Part of a small language model's weights.
Architecture: RMSNorm before each block, rotary positions, no biases in attention or MLP, untied embeddings.
Each number is 128 + 32 x the weight over the matrix's rms, rounded and kept within 0 to 255. Layers, rows and columns count from 0. Numbers have three digits each.

# layer 6 attention output, 384x384, rms 0.0314, rows 109-217, columns 128-255
106087071131131136074168111136080045066090107145109145105145092102097142094166126104176163071116119095019139117147064160093123119137133138118083150143117143142159111067154097155129147114125097170100117091179098132134153211082077117130145090175114186100089108121179159070133129096153094139046131159152168182131071138124130152088149063097106124134090127168171148101142069092156111137118
137078098148125139149129147119153155059136123121128161152122148120129175136119116187152117164130142089149125089129148126136142153099116106163121100140078112134106170111154124084150140091148083156130127130159126093197148140127037137132154135151175122108147044107135132092045101176090188143166126116141151128150181145110120084149100093136046156094124162150152110121069122112144135141159
122036115121139168092123153058095152050166110119160125181124142179057177121162093136094147129116152109126095135120156126147159172153115065139138077120102131112164140112166128123095108079097115114086095131121144134171119137195163154106138163103164142058085099121135087173137099133157196158102056121122138184134065126189120148100119163129060165153119124116159070163089107078134074141075
077143083156083133165114123150079083039152096144139135175142191178150148148133115153122214144152100147123154134136071133103156128142102160123113136083133157179173102188102148099185092069088116137137126158146116149084088093091187117112133107081155134159142140225135110155136122138126185116099134059084121109141139138153173098072130107111154088160112073096102132112194129076157124152069
178082157152110122154105115102112050102146162140107124179087141074112179146116109104119112138073121139049249090137163110178133123120076147119078063176200086143141162182123138116128146150156131117087089157137116193093132111116176111150118152155149098135176113208121135146095146140109105096074132169147171077118165139089124186089184168133125178097167153123128177166140090182110058169129
151147163135172147137167099129123153137176094117130135157170099119099125053070106131168163110123103112121065114126126127181128099177135217161110195162169193168159095085181145129100107158109072079149153196198055146117124167194170233148167132140080164162179070131122143128150061065106131173120179099198152136125141150205094086152114146117129142076125075145123136162123120115226087090154
132097203138131140149188097160120106140076063102111142141123181132115151164135072111134080088169170091194114148152052107115110139148141082124121144080168142159087172081106086165158154082130156058112186118176102120071129112204101132123143124064083094126101194133132104203131093172128136137150131105108136137101157175136126119121223150122075147159049124100099150178159120077141131143081
140108119078109112131133093121093135155154141091104111109068120126101143111162144129089183127103131161108096109111176199117114135143122177133109121141118173113118158110158185110133060160097050082138108152202108149099107195108187144131069100130086152164132158095154109158105161163041136088073151117105173147116119094147177123138139095101174087161124090114201132124139140090045159125166
150103205156126122069209144163136125137117163112168086112108064147093110138151102174173138165114155161170111143087111151142115136196108141206106145125164105120119121172122095185097129107115107147090106116133127172141191216209126145089150125070133163113121094120156123147165156190155102205121132104144123155187183133096139171169165159110118128121057069157140095063208138118128160141135
164086109138184138118162155032098239217144132216154120161100098123128113088122127152116138099114100105201183094096118119152182082138103177108169143090127097102158129102132141100158112087178147121113150150134132152126135065152140088135174152087139089070108123097090137145172065090189142116108151063111127099141112079059082051086110112114152087153104156096163126132098131111145068073151
125121134124139155111150136110114139150110159139162137120086160119131058132119147093136154119110131158150140153128096106131189187128103094131219129092086072146128220189132137080036105154148132161087159105161112130137160146113186073147138095066176127144138073138111207129115132095129152106107109183157130111076141150110099099202078160141157121147118081098147133174075167128098176093058
141156144184144142153089125108112123137151158102124156067171110123135109086151107083160159122163108107049114089136113168081112112148143154177175101159129147125106090096149137196124097177149163187132100119169151075127120133114176146164129103137103166176143059176054137142078113068135093137159143068095101111081190165129109116114049165092126090147142116161107107126149098131099118143057
186005119212166180081094157127168146093117162143128137125136078090092086165159151142105139116103126143123135096070050112101130127119074177136102176120152164187134133183192117149048116137009112146204164071134158101154171126186071155137172148115091135089143129167038133130087136113174109126173129043151050105131129142132125163212139163146108185103133153255151134073076124072153150103161
125118084166136177094107137113113194124076142115132139146143133158139170079210152153146065095098145195063106109146113144139068149095126118100069136169110137163145143152079166119145189103109136140169103043094122095087177103155145123055146161102089181110177113136116134154149163119109112126101091118069074134116156089152195102140140090123139147169123121157105133174130100138098159190057
098127148127112175056179117148139091134106153126070121138144114149146185084158080136121091108132111105132145145161175167115144127145125096081061128074130080133137093135102150109106065122103128138069050191114051066117122148155162149107119118168150113173133212144177109126147146159122107119150091055078100115129093188155176124120125098132110163149165132124097138146119105135074124203127
142087115133124155118166137110150133144120112172166151118149091153168126161161092096100180035104188159159142091126153103127166099172162099155142180154137166153088144140100145103142138126123086098164220114130167108132153140194135159155097125106121096168191096025127126130138148077169102162138168167097049041087058181159076102108145135149130087184154179183086049109106122155164111167124
102095131124125177081174129176093091161082202106155153089116105138111148082116107111155108099179079112116147144169051133042150142030140106086086113129164082057097160135165114109086139170118135083119051145098149120067086172164131093114157131169133113125148090111124106162117138132153124161131109132099058121194146129119129141143081098164207168080093129093132151103157149077194132126135
135192098129092121005116106138128219187122114121175092159156088155172095142097054255112132082182154102146158158162091084126209078107020135112180177131093083117122136103107152189171100079157214135132111127096099071076177208147105157179063139077079124125133165129126107132091142100187100173220086107100079197156181065086125118121073164046158123088119174073036119076161135130113174095139
086145172139157125152150071142119116117124160133125097144147140107053116124157097138160085093135134179150150138091226138134127126191058129101190130173109126088075132135154135060110144143155145106134125148112142131154127156078154115101111129153194117190053117112078099058123150121078107149141161088132156142091106159142178102163148136112113125185109122094123167104132147169140082157082
054125076143120164150073128108121136172093084128150119165125102176075187090150183188112102127131186095178119129151136155129061047120105142124080170176127112084142123067135189080125166100089075076085049094128096127116143134079191067084121070194094134077197130154111119062126038167065150126134101137083111107120131113112144083139200153047123137086113124161087071143106140099162163176169
102072098086161106097106129166141163098152094166137105165122113040078123163153170196098150132142122100079132133132105102099147111108108214171151098144103101100112120052112133121193082138116136089138118143153114051092081076143156161125120167142132110178185142174179146133154151174164169159217198116185139167126059139101085176154141117126181135111105065153117145107098146085134084119151
111091122166180065157091121170086112179138092100114122144111119100193070105118137133075208142176153193113136095156115159181086167160097143118106126108137182097151137153159145134166189160157188193120160110108105089147198137086159155148130153108070127155122077130163098181128116105146176117104116157153201100092180129115074170118068105129115120135129094100109069113180172155158194174145
139151158121101154162071124084112085128105101131098137105141091125130155193100165086092089104173196090172137109112095102113113101140085124153113117175080136131107127078091139127123140127126171116104128140145152106084100063128103138139171144132116116114124093098117194084160122110157122157115091145122116122135132135122089094073030111122085086062173151169144196187152110069126113081146
113118112104078226139157046085173122131140134107106064140123144191068174179116098138134110120133082140196235153142211168119136129058113097135177082110164149156086111174087150116131117157060116108048077087128129183114150087113134179091217093112165154104217129105195102131184128128094127052193112198102056094143138122130131093068119166098153133139139141082106155111142137033103106135100
083169148103218124076115190175127145068094104113126179094159104136158146149065138128191158180136107202128169149153134109091163153075138138161143152137082133051070188107192138139111147149145149175109120155123149162079109133143104079151109144124145101148097158151144160054081096170176180140117083191053117150116133092132146141071128073127167153218137142149108143139049087094105126107088
195092139115185148106148113099130120109125097181101108153156150087163059163138079140129172094135127130097150099159103145148156144071091168107133155087176095136161055116112088096129140136112106096124134144110124145161062069131076102132130176124093192133152072073124095134161089192165101148121106093145113149118089100160096137132089144122117135113041141144149142075131112085143120164156
191078106107104166182112072146112143179192074119174161149159123122121154173108121108128050065167117073167165178157158176124074155127095200079172114156112201107143186111095095138109122167132193096178118160100152140096143098170097164141144120084126128134140117062068137079091084074111077029111165130128142071101185114030144056082156105157104153070082103114146102124059188124163138085157
124103081130121115048109089125119156113158142113110211084076086141147054119116160169140118127153108132177172168081117130091047149103159155106089131180170183129149177188174100074121100223195103159146160141143136119141114069096120108110131203101074203097132092119166151127151077145153178056118180175101138127112145114121173139028125144150129062134067124105190109140135086063177086185098
135065074124176114118186143114174142103141123161103126151107158106164178118090183127106138117135159156122103111196125178144117098184173093218140113133133146115151137140070219188148188130227114149115096132152174118122166080192172075074155088136085117124086143163077150153122113089156121196155077150147158143074125118127116112125131072148179148092176160143142179159141181129127119152167
151183090040145151107137126156193128084085112106103114106117109069123120157083130139122156141121116107125123127096138105137093166096199107107125122119137070085112144077155083106106093124167094115192097188119121226115155107148102094149143153000149136170209152143145090162063162078046135118090067123198114093152182162112078104174179157147116102191072100112130123144099123136097135142148
136110084136182152126137089152110153143156143128083161123069190093171112158100104150122148168049132090103059094111130165108131139157152133182138094178202123143128101126123186153067080053184105188097108139115097144136098148192083075114139115087106135078147104157124095142128144172119130140094143133129093174112142107127139075118141162102144098154103134107139156140095180148131139111123
097107074115142181140117196161159099162099131170104179111109135115070172144140101145081095118112078062074129129066156146155071122086103123130196098119064146126134112083211163116155172064078129033114075175119145167115083201129125093208121113147134148159197109100155108177164097138158148117095142157072103187110120159115150089114203144167183124142154140113087125181071154098125110129055
103066160126150111098097122213137122102141097139101154148129152159169152113105140071109184129185097100145143175048096120070109129102103129131111106068087145122097097177111150094128106065115084112147069161107107128192115105076152138070170127123111144150162099149116121143177113120123110065157138181183079142109152117077172118047159135126167118155193174094095153111086110128145067143196
102202163094123151138187109054116158118108164138156138161104160091096157153175146148100182112158165118131143145084124156147159161120117169122113146128083195166138165141156110168135150164112120134110128120152154141110127138085155166117144158101112096096110168123139112139160090047081129144117099121077157115138099162105141106155132180168114144135130152122179137163142119122091080165116
109178116104140067147131108178141098109132149166160157146123138140191078203146139151197075124080165115142098135130124114132155120059094118153116195167088150106101101177067116088097156138134075136112048131145169117104159149118117103140092140105071129152133106156131103104120093114145164169145173102119113107158159090154165000109130136120089032103149121114095140136116158146081146148187
139108098081114135154131139101137173094150068167115168083103115117190120133154161073124136117182152138107119109103116144116113112127143041095104102178202090094102135096133102111140141097116061135100157153076107083194150083143138088153095171119128107125130194154134079083108151116052110177053160077105128127068075079120128139125116138147120144128165117157118132141177120109038172104146
194141144140157150144112184179160136143125106095081125156093150126172155102117062139143155156097134119137171197172066131067105101140191164072092184146203080126108135069123135111091133155109069068112127189094104128204110166133148117139055116097084114133132156117118147156121108100144117127125186108096142148155076075131186148068155096139114120152182114111138121114105121156161080152169
151118088173096157151150162124128103152145150081172144167160113105092061143124163152122120172089059100123131157115085140122103125155126077078191138121081031154130117076132149168106196096112122140107146127157096134080145159105183066122062092165102132137134166118125145162088091109098156133190094104087117170157120144132100094141191066138132152152205124106116111147123124182109081171167
112120174131146064061105175134087053123079207144060166131130066132103150120174165071173179093177125170120132103098076101102089089122072103088132154040066162124145156170190099062150051253095098131149162122190140119135139104182146207149155100136119094122115122163173163094085102137122122067157188177186121105146127134129125120129111094181227158160085147154124200088100153186118212137158
143206130100159132125096179116121098044147090159145156085106151191096119105179109071069127055097135097107109140141148074102122135132114119087127095163122160142054152132127107103106092102175142084187154058086122179055092159119155081068120145136126128187046064121118097152225167056110135090153151100120175113214128100105160053100119182155115108082140149203134109101127175182125157143073
083061089125120120170153088144090113145096160079114158142136146086157080099133074115168169068129129120143125127161183154170130110076177154140165065137123128114131193111091157103149108092095154150142080127143120115178143154162114087097190142119094144090119169181083121199140109153180129056070055096142149141093179140143125151210147038113089183143177107117151151148088142118054131113101
057142153103174132112133207113132219123151133142069110097124131125152106112160130187136147078188105065151151143140160173129149167145115138097070166152137122184066167090095091103051178136123097112085199086159088111073116169090169107146134113135083115141185183075096197123121163125165096087054090159127161098146166128101143124123148190165193110176126162157104128107088077114151125201148
079148092148112097131132075108191139096080113105132203109180087127100159067116109116080076121127144110112134132133111214162197083099092107139147160042117110135161153111112060138128146124184118162158179049128160129091169051218166118153061087126159133159152153135122089163163104088100165170060143088126048186113123176127188147123145103161173109147152127142046082163186133171096157140057
153173142129207119143099137113086160108143126118086163103149043156116162122120115166150133124140183118124145070125099116087092131127114096137104163098104120117205145195169144110081159110083149147169142153103182153094071173165093107132176147148081176108096115131149111150170182111158135101124124176179115099104105129112099114148127128146170141122109122165089094164067110170066095141111
152167164101133160193146105165154146142084093130175105102064159161101133093087162171114135125144089126140110222124084114145085134175130110117122102122132123159149116161128137090119145117139197085059117080116119128151085141085140183111188128106134110098109093121135118134142127122121086127078116168125101140154156165134158126165113156110120123123127167050039128128143095112134126095180
164074137112119101135102176127144146081109074055111177147146140120145090144092088115140084145121170186093169101136164169060159131145121134152234101108151112153177142133110105090143143113100133067121159170127138073126133092121110123101161112149085097155161073143121177194104160204111167153222122119099164152119196131139166124104112110129155189123062187086126098077206064156131133125043
102098160168063158159171129142124080107155106102107096169109103175123112138096106083168106127137119160140086106186112158096137134052065119167101147091178139128147083092139162043133143145103136156181178133085136144138151183108115094090200101089147121151198115176143137142130113085143153121119130175096090142092129155166070116185101087098133107080135104163132065145178170175147102082120
163154115071152093107112105110128083110114061157084063182154141163161153074125148094105151087110058120115117136103153097161162132104125137118133133119143144182149116121114140177105153140118104128169138112055175146113131138153062160105119126114167137219130131136127130090105097177107133117062167177125100147136168143120173124121137148140159077128111130134100085067140081127200116159137
130164150118113123139101100097158178133108151152115128074113044141103110152141150181146091077183101146139114140161115101154131067121145150148153114147098090150114150133096096138088140198132132101077068148098109079121133140076148153189137101191138147164127133190103135173118157166143102029160164160167115115125167107180146126194107146098152076115090115137098162127114138074109185114141
183143163114088149165172104141109085096197082165091112103100148155146146149155132142120092086156180111152101140085135139073174164097136133149071130096118143105135068134102079069170084157104146113082114156111147093103079095105173134130109148115155128108126138176146160139126178155112194051109133164078126131116127166156182099109133142098119142119158133097140154092105117103155148068138
092116058135193085127127132152078154146143171173099079092118146100165143148162110144076145131115057110129050179049133090137130133126122082106140113102121146178163117120181101085146173076131061068113133150148134139128080117154173093132121136143134141084104141103106140104149073105153148116102100044139118136111093133129070179150119168136189135136147118076137125110161191122147098088110
126160107144105174144145125114089132075151068143088118103103140118109065140135144225104078152121123117173156106094178123136124085129148113125116168112104171116145138117147137127118093218095087103133082085103172153140116158119121131149066169167145149100162137153083114153135123073106116130148116063055111085169099149154159109089133100086156130152119166176142121181121164165094128224166
124148102162151143162142107125126109152116135142115177144148134123103167128122131091214131176146147162144067148172103126134199117172138068105109121118180124108145132090039119125161188123174112140098093077118162128129106133098112139101110216101137095024089158120121188147141125168167208128130124046182149144108126142155103092146149168135155143109078112110147109155153216155144105148206
132139127139136132123093163117160110107207152126101164130159183173135129136159142079112135125141156153133106112122137145096119142072157144130080148137106106126093158130113097121082121175165106109138127163167084146123108113140131116131114095217091116127135094158082094123094105136125127141124162159073105101131093054127157130129144109122115088111052118216176077103168112137131077077135
135109166078086121087156119114119148166152160098120088101103085094033101167126101171110179161154123144151088130169187132150125162172066061149141106093136079134133134137176128159104087134109131177133117076237098086125158118110157138122127092086093152139171118167153150136179110155092173142105072110161129088078096096101126083178175123188091105156091155066093127161145141155100135143138
116128115119149096151152127114066166146167126154085143152102138175122142096136168147142148146109132139135135124147126161134112112140181141149164147081134128132133090094102167168117135118117133163117199155134174097156112146078119149180082122127152119117113087066167136100103104106172165149146137128159088118100126134110064156145102157144152109092102137094114153132152125144125135119118
077078153155084148205126097167146129151128096125047117126146087141136120129028020138145163170091184144147126167089089150169082149176159189107092117137146075106123140141134089117165121142150153139140116095136134071103130136160133139150160116143124099165149087123125089113115125162136126125156108137156137061173178171089101110131132087151130162121174171092205113134121139141154119132107
178092097120123118155124171212168100111130149156094154146110167157097171094160135140115115105106080123107198152108030080062107119164135105109152147072151162190148170136195116150100107087172149080084076120148139199116121085094045132102118157135086107103189151053126089165135121169135113142126199132143150113174060122113094131081128110150093103198115098132130159152172164084109124142178
127224134173148201151125205119123112064168124187123167126097117135139080154108056092109105134099119055138124199093180111129163114125103090066103110212101108139036174120131124134113145090110087070136165074131115140153119122199163163139129178124128084124140127164095143065164166130155075198115178156167063121110154111089114110142099124030150148105085136106123178117123123135157104103176
129142087157118134130118112075114162066185113097166149194089119092040145085191133080130131161156092180029152132117050137131139037163113168074132084108168120166171145092144091149137092138122176111119113123175098145154123081124171097122143149140138133155123145083169146121075025148123191038143072127115111087123109090164134119166165103141165118079112104115118138151138150076116072160101
146073091150175103157047103110124112138092129117172119029135161097068143189166151120101210134144108123100144211151118162094094084105122137103144146136141112101150163154107099107147202140124083159158129090157078149146174094167119105146133130143160226139115102174149134136206092171158118092135146160128177104177079116110157111159144135156158138145090088152114106178208115121113168117129
129157148146128154147139118090005060165068089079155120163109094166131150129144128116158143102119097138103151062137082149093092135156115176154125175056102131081108181137174152131118204110126135160195195099148111130116038140101112115064177163130103105146148081120164098161107094125150134150143144123104120122064166158149140194107125159074181096099109095178104103115222112180146116185157
142138056195127195108145144161063045172143084080097098074084102163176033109131114162121073148182084140149106127206149074098122107115077061126092106094105116065086191078182095111090158188166081139137067172119072098112193146186156037132198204202156204066178065112201051151068154100157137170146171074069151099201190088168144109086170169066105132143164151146124110166115143118226126125218
209121162143141131200087112103171188081174108110144142065151087168078154120157184151178204163148157136133136117137115087113077161147155136124088115073189090112080175063151138107160146141089134181118134134085148149128114072079121131087144206083106089174172157170111106104138089147156178091148148149153128073164152151095081118149065137120108139056163128101171102110104138097072095137162
098177125089135122121092140095135103097090096207107163139155077173076117158091099109192079121141105095124176158100107059179079068130170185165125092112144111136131118115143133155185152151057130122126129133109142144105128119099138085183131175114103138111106123177175137117121189145124134163115163100119121120078131139148102109102104088220142138103136159138123096176123083158135151136151
114123131126162166150158117135114091153140134157157134118155126152103146177077119142131099102083135173122134115134104133116070164167179142144078151114083151104112130122131173161102104185108134130147127119066179114111105141143125191151199131167150119139154159149113165134136127146162114159085105101172140062149100155138116142047095094106046139118085204110134133115115133080074153124100
189101136089148152163041150153200110095153118108089103134111112204116070101084135173157092108120173122133117139115145103115109074174190126128113150155171104150049123124094171147172188125121137119134178134161145188132112121135122129030137108092209071158120128129194149087137179170161112154184095124129126143018085159125157116162114106099126114049098097080122125127098163120108151156105
128151144125124113122150208146171138073171115182118114140119124139139163089090080141087209058123133165143116109173113101128119125120110072145142121152117139081164113136175167123159185143182128180195112105155225141203090151096095124110135111097122079153083190140132122134160112142065111146131113090037149121102137193115146129136124126096084119148173180123091183126135071152101174085145
131138159055180136162100084052181119129167131117141139085065121176080106141126183169214179104130112140126085136095125167146125096158164118126170121089118144098158108130093108175097215111098183100168099170104124104196112109113095089104151172127162160075154067156163151091114205150110207173170134150160168038144115115082108135099111168102191057104117106175140116173084156159096148124083
143150133123113163136100200111103166163113090122094240109080145123185138136134207134107138120131127167144160121080104143132146136107145068129099144144202147081082115089168156124105148076117095058139109127178158057123087131100110158126149151079113130148128082197112102084120110169156145185134113169086141148170135183083115172136134147145129082141228143140117151126130122166157182112072
051164065145107116109100125150121115157117188142127098171061096088131114147161120130141101195057093134120114128086061146159101147163064107138145130139091146145118100169132113042167134150134190175064143123096124071143101108134119097136082073140129133133172099098092125122098218025139144139137109146146072111162150100163088102209101146180120123142122069163087199167119158141099119179135
106102121132098132095125054067183126033149147080163080074123139106184093155175131128093128143170196149157166074102140129135193153145154114133145112136123108171145092140117108096141143185068117106129134147159153117118153083061169125148146159114165141101121034129081182101162066181098122080152098178115105092150147077060186116163134167062169144110129176080102135072186153165172126095165
159112039107128116106108068114133124095201217131115131188186132083113100138121162107094086098136119149085213120139104099156140162154134107101166139157100173121150131124094117116106055130146126093182154139157092165121092107153107096142122124121153139052133140108108109056167134130190082160094149137152107120139108130160128168168128127130175156123172128114096177137101137112116135153171
048121163163133159045126114089107120146107063088112139167124221079084169159152089092129129165068156165065165116099114110138102118156092110108138134087122096106122178110195150115133097116123123140120145131208108150108132163117192090146150123137137133174109060157150135133045110147127125133055127116142144095097053102081131053109134164077092065112174189139079096157147144101169141115116
043104133144118165172117128096067149149168076158107077147169151133129125162133189074167146153093161125132144108163125101090193149147153157122171151177128058139059150110097118112132099150166116138103146076120177068117035122141135109109150154173138130054119162120097102130116146170138135159145110103123147146144115073124139145091060147166084151094151147125131142176087094075150117150118
142093045132178126084111115104112101125118138069157127151055125070143114050146082132086202088131124105143101100145137084133179085151115133075121107167162131110061136147112148169120163109163109146142190145066160130111142143165120177096135138046080088205156102091051066106071162110126137127126086174111112012147087072135166155108090111084134087137188105177117097179068116061208112127080
093096175120127089071126145097118122127104128107122151123080154124101146159079166161134195117123136126146139157051149164138077109105158110132112091173155136103112120107157091185215134136103185083077108064094124150101152134109204123134136119102109063118174145114157092147084157093115102079156140090128139149186127135148147146164131154134110156100114145151138085094114181181130104111083
146120109053134127134119099123150106137110110132199066145135091122138127138088111175105081097141204139165082115158137093117215129155136098159131112132102136129129168145195163108098134147078153134186074167156106153180168122135133139123154146120202108144124139088079167132130096102123091066078115076137157095166174127127152087150176143122137079101134103146123212169153103178078117183174
070147188030121180058077163122129141135196167153103167110139151184171146163200161109111119128114073075210117094092145127098161128105128081177097147076084151188085063137106121119111156162139100119083126128157151113079141119164091131068155162151127186121109182107133113189174080115118167118177161118152140150098163148200118168113141130107142187103143139127086150111117189177047149135137
092067100157111093131134146090122100206143109090129098170149078056124147073128163139097102101109157137112094116142182194155132094196190105165204087133119069150095119172133089037133133149066121104132114122211173155147175114163124121109130123148113101184173129078139127167145110080079125150074157143101172152053158096104182117132125133159050079123133157180124121137179110100013088092102
139161135079144205109124133095134154065115141111165088132160160058170128128185140141152088163124102129137092137183073130124086166171057112139089148111019146125133101061084142183143055121108130140108171098069122108168175120131103105171159147201126097132062167121107153114121110121160144183109171129112086096125098095110132155141205146134142116103138139125061063175095184100109147137129
102159062147126127126199120121089110123083154119196179158134151124073170124173173136170092183129092052108155127180128138157125126126140106096114147122110083064114122090106159109084082164146145138121117094177110076099110110143118140111156119152126123136122133146160158086108132137132134086095158148118160137147137139096125158094121120134116120182146137118118129084114134137132044135159
092137137144194143166145144128146116164040108153118174117093118140049218185146094117138160093171163017107137139083189188127117140164143150165173098052120153076062138158147185140125163167144056153183198163085094172198084128131133147118171097190103067088177152051148136032046167111081142162195152073070174109176126149090127125102146138129129079119124136105144201139120147093085175063173
200110117103098095164124163119152159086169171161183164114135168138122139071151144143144112161172150139119140108138076137137126114103101054164150087090134092146072096122107102134113149117102111114112103197150074172122108141165091117146110161096057194070129075126085125148110228104169130195142149149126136147070110124178149166141151138132160135143132131180142115146137147119060060146137
136140177135146134139116088148121169149087118146132184118130156119098099144130098089102137118181117144139093123136166156159129115111171105182112155103145128141139158104130122163085078107112173085172167157171139065110141075078142121041205144128137166124134149147072122199099090111156121089153195168097086166154166116083151178080092123123133139108142133114127153158134172136076119156126
135128123193123193112098092157081119141117195155078140119127143160099106084097167111096083071167079146117153142084122135062104139113093187104104107098117067144096119124122093124145110132139140098125109114123043125142123145154105147136118108177120081118134095098101092079143124109138172092151139129160164169124139141150127147106103180099135185119132115127073119123152173122112133141164
109121125114101142158083118175115130091070155122093134170160085087098077170136098093061096150096137176125099061140129108160219145147130127061125132178102170126207112123125103135121129165147199120174138100099116156180085211045133160166116107187144122127167162118162112100134213118083119085081149169120134132108147099150171194110120174140180092123115172092168123141100130154154096132116
118099136150140148180129097107074158107148087080108137133083100100199114218115167136141090114102157156154160188150043082169107249185123101109102127156107130054118165113142091106092112135062131038141114103113072127112116136091079156096134150097167171125119121087097168100181132083137083180106074102148115127137132012154134121178130077178125130130088097112146153122126177178158107181090
141163111148124125106152124107147143063148137081071162137089142155089116140240126129147086183113161129126144110091125192129138173142193086120156118175116170078207073152067163087084134122138125125110149096047124121103170131140101127110111080140159142129108142109116153128134181129139168123134139120103168139102107100129146104182155103128132130105159177080132197133112083054115099122112
130140103113131154113093103100148114092148098128105154227126069121160132161146157161125131061124178106118143130191063058106032083148133113158124197168054117126118087050070079114121069124155059113113213125209132100099154129131124106116119092114109149092167148118139133117181148171117080185134171115172085142105140156076134123182099129216137090076187088100103131145195160144150062162112
119214176145195109140112112090059125073111139095095137158164172170152112120163157155171076116116129145122148100130107118108133112139138121113108123116131163085065160144138097078098120143163142112206094151111133082127117129070149147175164125144044039131107178163078193135135120172127204053100133111118172133100098135128145145151043110178155154111107111071164137153166099135201156123133
193141143141134129124099172136100130075121195070147121124101115133107171088122128114114115135140099117093183108166182113127120111093123094118123106132098144128117144142106187076114080120184115141111080116138148112087112162087150148177140140194164122103146117089140057105136151167089068090144176124135162179140087108116073102118106171191087081080139115161134150118079089154153107133111
148123095087106146130085132100101154094103146129108162107109167081142100124104137058135110161086110135134124135174090137173123154175114158073104125164125145103145086117147105177183193112110163101113084120140128101161193117110111122085130090164105143100148177079165086076133096123165119166085111168149110202145180155135135143104095073182165103154124177104128105094158155153147102107147
153155173107167150147141143113155132130160112130079095105117128140110177160116174112116082131098109137106079092125106124144123091155142139112120127200157093120100177164088117152148158124171087135116160120124116193092127121069066166171120131116149118072151125116176097076154130105133236125168109131138136118166150155155141128118103175159106137158176142092164102176146114115134134121202
163152134164159103143128129128151088112079166163163093151190147115185132105153171138111104156173218141164132163148090153149126142148195121119151152173115131107123115127131129136119117200095137112146168157141126143166139084133101199179134104104163124168175102142134129124149099088184126115109095123136124125157092117097129125193140178061127169140091162103067087147141122105140147106125
180143178146127129095096085123128142118128098189129085135095123141119129126156110139117088142182177147134129089154135193091124139171170155148090114133165149150108156106169050156124099107052115106181135119176121074104153192154167100118093151112146092078121097162136124123147145142161124119154115079178104077177132168111155205070130178080111074145134133147112072030200128162138134123167
198137092127105161166172080157115150127161096147089082142142158153136063109104094087108098108122138099092107171076049105143113097058166162132110085160115106152096102229124134122141122155082144088149121104109154160073156138141179091107136118139053126101172116155159115054139194135070089182067050113117123103162140111173144165155107200125069085074040147190078108207183201114068124169099
171165120091078065043126171177159126085142096092163083181166106170145112172109092194129134090128105141120090110157157127120073124083164080106161103078135133157160105090126204144132107093114155063101141124101149213132149125147150173111118123108127140169174162129152120135165141137147158126073105127123064070092189087116135075167145119130096151107117215120158141156149108096137126116158
079139070190134123067121108128192116133192125121101089154137139155168146096090133095111091136136185218069118174140123105139114138130154137154141086107116154161168129138141083128117123164184087122098079108127114125165211123161106156121119095083143103170181083080122136194089160144108150112084159130138135131106131120107126090183163159152154146126076121096138127091176096099145073144153
162091104143126125187148088128130113206111116133128093150210120183094134167112163098073089092122073132170106174122148120125149138075140120122121082090095110133151105152145162085108212139115208158147102111144118097094054115159074078091142110117142122119152145160071129074074097166100124125194136165119180161139108191167148187148132147117208168090100167105065143131137083138135150045081
121092148054114014113143107103160163118139152172150152101110085140220076130101174145159145085105092132157148113142114101055092199077131088147069104083100147150083131147140136072073118126124101132135137188176094080121130147157091149121142165111132109140092147158129148076115112148166058108090097112117083099111137122077172183096131149102127143102123141087105079105151125111139123158115
114120168094085122125130137108176138171145083123164124102155116114043141082078144157130051255164092126208076095165170156155131163120131085173085145078062122124119152044147184105160169136135227099147202184146151107097117167152044124153119094123139145122154111096134106119126117113128143145104177199098144119119100158140148091110117143031131135106072101096147143142122149171169119092131
101101078128087109147170110153102116080112135121175146144131150133137136146161166149135137117141150086103126155068144057095118145150073084163142151105159082112136166137151180157141184152127099172103138134173159099125179101062126078074097145101143163099213129190100096091127112112043084177120168136206125142093121202152117120101152063115131099146158184153150129126116128169073031136146
116110163143174123105133171142105129118137151137160165154167127173134163111193167100116169087142137111146129127103086134103189181163095119124153143094179201138095158177114135173120131167204184083182127120129123160178117112173079138159095146109086165126090161138085110196133145143108154091116175124195153125175131107139103139119148103143104118168100119090092121124138207093077104105183
134106099076108100067105116079122090081163084199197103184169068065124138136159180156118084110209136178120132090133111107142131068120103122094102124135117187081159123012129066139117106134094183161124161136185093150126163140180103199084202146165164103154082148038113134152030131151113092119106152144092132163133177090142111137132163103131065155156168076159137163194079079099108111153166
088075108118114153119141167155110054145093111114143185084086143214165118117148160155121058114113133230108123092154177130127045122133128132152181225144121185116155160184098137062185188135154107145233128170138141107134082141185156152081124110227177171100060133188246163113075137066180137126135132056072089161185144158255184127174147173189009176131120151093151158081200103160106098081145
068155117129114145148131158137118161096079129198100118125074116112095176094082098137090122142112058118209110115176099112209152144102085161137118130151153182103118104095092178115086153179151210136132171137156115167082083105139147169119110102144131081095161064065179151102131148176106093169124172110129135161086134137132150106169161117112126101040146133138136125081193157107147141146153
182142088179073123163093082136144105153153100126133085051089097139146156196195177063111179200154173137150079173112164071132099144078094148086087147142115089140112162121080116130194096104084098192128082073158084137127127098067187127122165067182188190137146108102101166146098066143103180144127094138089088164127107126132091103166130102078115139138107122120066093128160066122192100168121
137144080142146102150150128203103080086122097111140124112174110102067158112121133120105091173085062094168101112109122112172163169164125079077117134100121132162135150075121122165113150095141098103176113133137200187166144124119065153137238178135188153148122131162098155130152138116083101103143137123114149150096211150168080167148119140107101089113105145140108165108139144130151147145123